{
  "n_layer": 21,
  "d_model": 224,
  "n_head": 4,
  "n_kv_head": 4,
  "head_dim": 64,
  "d_mlp": 896,
  "vocab_size": 2048,
  "activation": "gelu",
  "norm": "rmsnorm",
  "norm_place": "pre",
  "norm_eps": 1e-05,
  "positions": "rope",
  "rope_base": 1000000.0,
  "rope_fraction": 1.0,
  "qk_norm": false,
  "attn_scale": 0.125,
  "bias": "none",
  "tie_embeddings": false,
  "parallel_block": false,
  "init": "orth",
  "init_std_qkv": 0.0334,
  "init_std_o": 0.0,
  "init_std_up": 0.0334,
  "init_std_down": 0.0,
  "optimizer": "muon_variant",
  "lr": 0.00635,
  "beta1": 0.9,
  "weight_decay": 0.017,
  "lr_head": 0.009,
  "grad_clip": 2.0,
  "warmup_steps": 200,
  "schedule": "wsd",
  "decay_fraction": 0.553,
  "decay_shape": "linear",
  "final_lr_fraction": 0.05,
  "batch_tokens": [32768, 65536],
  "seq_len": 1024,
  "doc_mask": true,
  "train_tokens": 471500000,
  "steps": 10145,
  "dataset": "wikipedia_en"
}
Each number is 500 + 25 x the weight over the matrix's rms, rounded and kept within 0 to 999. Layers, rows and columns count from 0. Numbers have three digits each.

# layer 10 MLP down (transposed), 896x224, rms 0.0333, rows 875-895, columns 112-223
517511521485482485449514484460475506498509508505502498501575497518571509537520474509530517487487485488500529521467503506514489495536475511474498497507480493529514531542523511462506520504517514497510519483519530512488485513518493498463487544500539517527530511513503479479523515490497456520481505473474533487495527465509482470463507478493
528521504473491486509511512513473534507559452498491465480496487508484531515505513501510481489525461511570509483517503470517502516523514445527484508496469512505518534429458515472543521491516482482462503491538488483470479521506525527496467483502489474475529518479470531499482507455442515492491466531529506492493514492489515528476468537476
481532506464486489485510437531509492493556464527488502479566513516534480483486445499516502534558458506550539490496506503497452489499565546535490471507476534516479530490472505477533500552484530437444565471523493470520492489487529519466521424523478499480531574512438490528459503542496529585520486464446498493489533542461532540500518515472
531510489502495522495525544544474514515526503531510521518453499497488493459474499480485536493485547568500486497511493469462489525532462496504510483482479501542494573469520488490462465484522467519454520456536540544496518523521485494491492521523458455514533502506461524494515503509544502475491517530498482531505499479497497543495503501468
532469492498489529503459496496527509513551490516503508544514504488493515487517458473520525472536528553491506524466482583501431504545502510525521477504524529512495542515486501512480537521484497471466504462493508496478493501496505498530451529522528506539495517518507468503489485541495503483471439500523485480574526504508510525478480509510
514473474495516482500499493493508520483474547443517488535481483481499505530492509514496501484504490481464521484489472498520508455473480499508479525492490510518501502528515456512521513493514484486467521496548500519518506474501482502450497501477542512470509496517527493464499498484514483496492493477442477496531519497490522511491485476501
497501500497521510497556576510519543501513517533523488523492496509527528484542501494532507538461492445488525527534525503510511505519476497484507504564503517506495503537541499483468464503477515513491502508559508476485519517468508522463504514470503529543507544499454434482508558505531527531511503469498488481522518533534540530535526526452
530493572528521496492487543516492486477431506459489475498488483476535524487478511519495524497503500512490497509477519490524510526496548526470517497460485496503514480470543508512529524460460482465500557476528494493505493483432519497407490473526467509537505491513486516508463508497493458520467486516523492491494488503472501519496433513493
501556502522479513506505512491512516517521478544483492505482463523507464481553504527489491496523510516508500496513509553472511481511476492498488479541492479522500492530499467499479517520533497520439476537461505498443515534493478498481494487460471480525475483481544537472515540504544469517528481467497481479476490462495528503482482506563
491532485498555537486464489518518507488500514530508492489474513486500529490495513525496517525532437507504525493498532514497510531464505484513481474523435489527508485518489542517492515512461515475509531517522476527486510501539534478501475515457524461512522503520491515488464492503544473494504462514421525451501496501481523475547455521466
574536514527488485494519502538535533486563473463454503443466487476556446514511531442489541489507513491492494479488536531538440441412513553505484544537507560491456435481487520511527498515464516474564545538480452464457501517478403488481499429441488493446400502440566479562507510466494478481536630515503467469542442526501457504521505553461
481489525513459504514533494501505494522497486513499466533497490497473511475463519509465496515475508473400509513496490523513493515487521489516518466536491474525552501488510485548496537507503536507461508526457561516512461465525491506508535491489494526447567528530482483487545520542543486491514514496531503502469481457452502519539522486465
515529499520535477473503492502461480503467508493492503501505494495493486496472496505458535481504573496484498504493514512501512491488475511517499510485477452523514502527487542463488449507484495503529531462493464487458498482455515565507472464491485507478502490510467491491482473482463560533503531492471525528512487491464494548520538495454
528520510486494466491493524490487500515518502523509449474467507483494481497499484506512539537509536520497513531518507505496529486560452506547503517538441529510513471493492507523491468529473500482502470491497532525503500474516536563452506481501451564487502515532533491495497498453457482495497509507472516520494518510507489514503509529489
468493491495501532508522490504516483530504515505524491491518522489499498501508524479518490478538518480492512457542458526521503531561545491515520497456515500557439534500502452510437502526542486485539535515490526502473494504515491517514534490476528536480517513455485478506498519473460498496460519462513517547512498471513537538499461497480
467487515513491469505502464516487520547531506493469519529504499474506527524499522476523507499532492516471516484478455490453521520512482486519532510500560514463499545473515491525500467493501467514482490495492485542532516507494444515503508553516490523518529481484506511497523505521495475493518510524504481500526502528483505498502527504506
515473514472473495485470502490568509538503510468530512482514518487500562518471484497525460477477521514512516454473513517561506470475521514527550501520516541493517441471501514502463485460505493507460533517506519498504494525493492500496544482487528494552462498521483485489494522516496481497468504502491528486467511518512469487531470493521
528528499464494476505490494437483516502531485436502439450494540481470480488500453497501521496535497510497496486492535517525529530507505509485482527503476503514545503494547499495437498536489495518494510497541469518471490505497492521479493522499513499457541527504482506537503512492501506517478463515491507494474505521461510528483523523507
489528538515516525479532468508487452499450513521499511515524507496519527498497476481495493538520525502504482488472448497521457536490516530512530512486544476500489455529524479479509480511524513483479495534487520486529505510480482470487498511514472552455504506473506551457525515524498530503512507538543470497493503502509491540540502484521
452531528471501476497519497519536521474509526504484499516483528493498528462500536498488514541508484447496471500498514480505483497469443511508514466510486484512516488498554519480489500506495543491499486530493519497499491479532504490482516469490509513506505499492508465512511489478515477555501517498486514492467548489515477510478508454512
484492512476485540489521502493465508463470507486467475510499475503474515434540491534511514531517463486495528520525481522489513548466455512497502468477494511490495487479467486484479489517516449491506461506497497481498487515497546519455478506507488490485468520501441534485512439561511488432462500466547513518530547525520505501485532505503
# layer 10 MLP up, 896x224, rms 0.129, rows 876-895, columns 112-223
506482509533458453444482491492529493503482527513519549518504499459503468487517501506498510534482499495469506525465495525462493505512546494490511520506511524503533472563471491520490484486478540528506494524473517510496523485502533515497530519483507500507479519547533478493500526481532495496504520525479470528487519454557479450529512508532
495427512512482480526517459554518516500454503488531516509504478507491520527500521483524501491526504473517524471476456483491443512534559515513462556470496485513483486513525495496498456481489475529534516495475454497498475441513490516513510488441486485463508494466500500499490524500524453558498509509508536494531511496482503472478473540484
524460481493410494457485501494504471528499481490506495524483508507483488470513508505521526540519438468525474537533455562516525498496501477479502548486522513498543495524487505515489504513523511514526519473471445502494495513465453514518519477492522517505474514503499527506458486497507517474517513485524471482494503489546530464524509545486
428498514490521504422519509496473507502466512511506514508502476491476478516481463495495474512507490477517506490510503489497469506476511494506479534507542492478537499467568513516508544493501497496479466484489502493526490478491511489466490464502505501463494504522540480495497518466496491509507502463528521524479471514513474481527509541466
469513540470503477543469546479476496507522469524469514512475519485533492498503513460493567488486467505499507521479511512518505543505508495531480484507497528505453512540498466480501474512493482498524490487509510486457499520512516508495509493474490489505483521537514529525520523513436518469515512510468528450506487513496483497497488494470
516471492514518484505484485474485521470498435504507489477492554476482527529490499496472539488539458472535505473509435522499458495537481515523489485471509508522523498534473468526490503482512481512461579515484498475503473488499535574530515456494519500477490488518538516507503458453511498497553447484513497500481490473461520471472479486513
517516518522503461457487511506502533515467501483514522526503496501500467502469499537518527461499526516527495479498485452518496526507490503498528464504515517483458483531508512536504471483474504503472551469522474489494512463493478522461498553515555499508491533497460495518495492503511488457527458512483528461494470475485487481478492482526
516494479483501523540521507484501478495481514509527462502531508516477520527463510492491463522510497493499509521512511457480507490453519496454481525480498492495468513508501500525504509450465478470508511568507526509519483479531510482490470508522530501433504494511511481572509477507483496531467492481474549472488555528489468521517528469488
544437502494475497554517499477499507502475499474490567477520514504522474514491514467477492480442526506515484525516510513488434486516524499489486509455543490490501459480501420493511507504509526521489475493446522498491488486555438526484479537517521527517506436472522534536528507463443517489491558523518493535527511509476483499467527497519
582521566543472438513549499540514660468466455453541517446489483514557456510534548417440535494437408416541550437542478524548396492346517612513530485475567537476445387415399513491563518605490459490588553559523446512479595507495402520488429429417505508539409496363552435598510544395536439580525596564540508480556462542486470483571509592483
492499479444519510488490552515520493479451523484478492548489466475491513502513508562480474514502472470530527479508499482540504526471488533519469492481488493477558501479502492547500514468457490489505535511481476502533503544492549463512510486532509485491492443547525516511507488508489489517520498508493481539483506526562533487531514530478
493541478543538531546449492533574532489510483482494497459530466472519497502490505486484514499461525461486476469511546530558532506515498533537509489516498502544469514524496479526513507502453504511485557505515492528436513511530486502519440517489506474509454451463458479512520509490512509512534500479488445472542469522526523508511517529477
467512488523530506507524511502505562461542482511477504477506450500507508531475517478561460535495562518491486524485483478495501535488500525499474497502482463499513491509476496495518500539512501501520517509460491498465483507486492490509490533490485481578499489443494486484481556508487490511516541482503494469476525516495504562531531551518
523521464498524472496526465494560502514500489531500509460420492542524457471512496465484508513488487543506532460458481489487492511477473516463513510520492566499476521521491499537514522555502502508519500510525525521479537487494494459490528494515486534510437494497512523519492507512532477523524510493487553447498513498457544526502533527459
514508496491481496502491492498504474451499488476508470489518484508463472506472491500474498502510499484568478505493554510489489514541504491480487471569467506503526491584486523485496513519489491500454498499480509484451496482511537465497488465488506510480493525475481559502472516471484515474508528544495510489526517462536514498470466475489
495494460499526493497491479495491524472455525523505472517525473513486523470482475508504445502519482478524515489502487496470538501504470491514493501502491530519551515493483485471505504499573508511478500537512477464518521559498492518491503486493474487503510501473484486509480488505515496530505523477495461538462549472525436572497525480488
475503481480519532528515513516482483455497513519494527510499493502500522499470500512493478522494490499477503514500488486463494516499504483499496472505493504509448551474496505513487513545518509548517534504455542538494516472488509454492516505517507477510475481482515498492465508471505502498505525474458505524494491520524487489500485526501
526518544499504511503479498468507525536480481493441514476528520516547540502518510494503533499504504516510458467517486490498497505536516514482519497466482520482544465504500522514482479511523444516498544527479511431559459509488476474512457530517443537516515430491516494524518484498544495519540509536497500476491509522500503553505522498490
556523504496492529473484490521497517477505505508511517506532526498484503540526532547507485512491524501473512484507540528505507517509528534485492515513473509466495525501470499501531489503491450510497507464477546525468533531486502506520529477503496515490516540467524495543505496541510527522515480531462485520548475498515526499491501552512
471491512510505508508509476473477557520499475502484507525506524517487495529532472451511511473513515491493514481511495520496471490503529496513495528488503499474532542540513467491515482518490468528525484480483476489519515467499485508484536504526503501463553495498515519500531537502494497547524483528458472477522511503478524545529472496497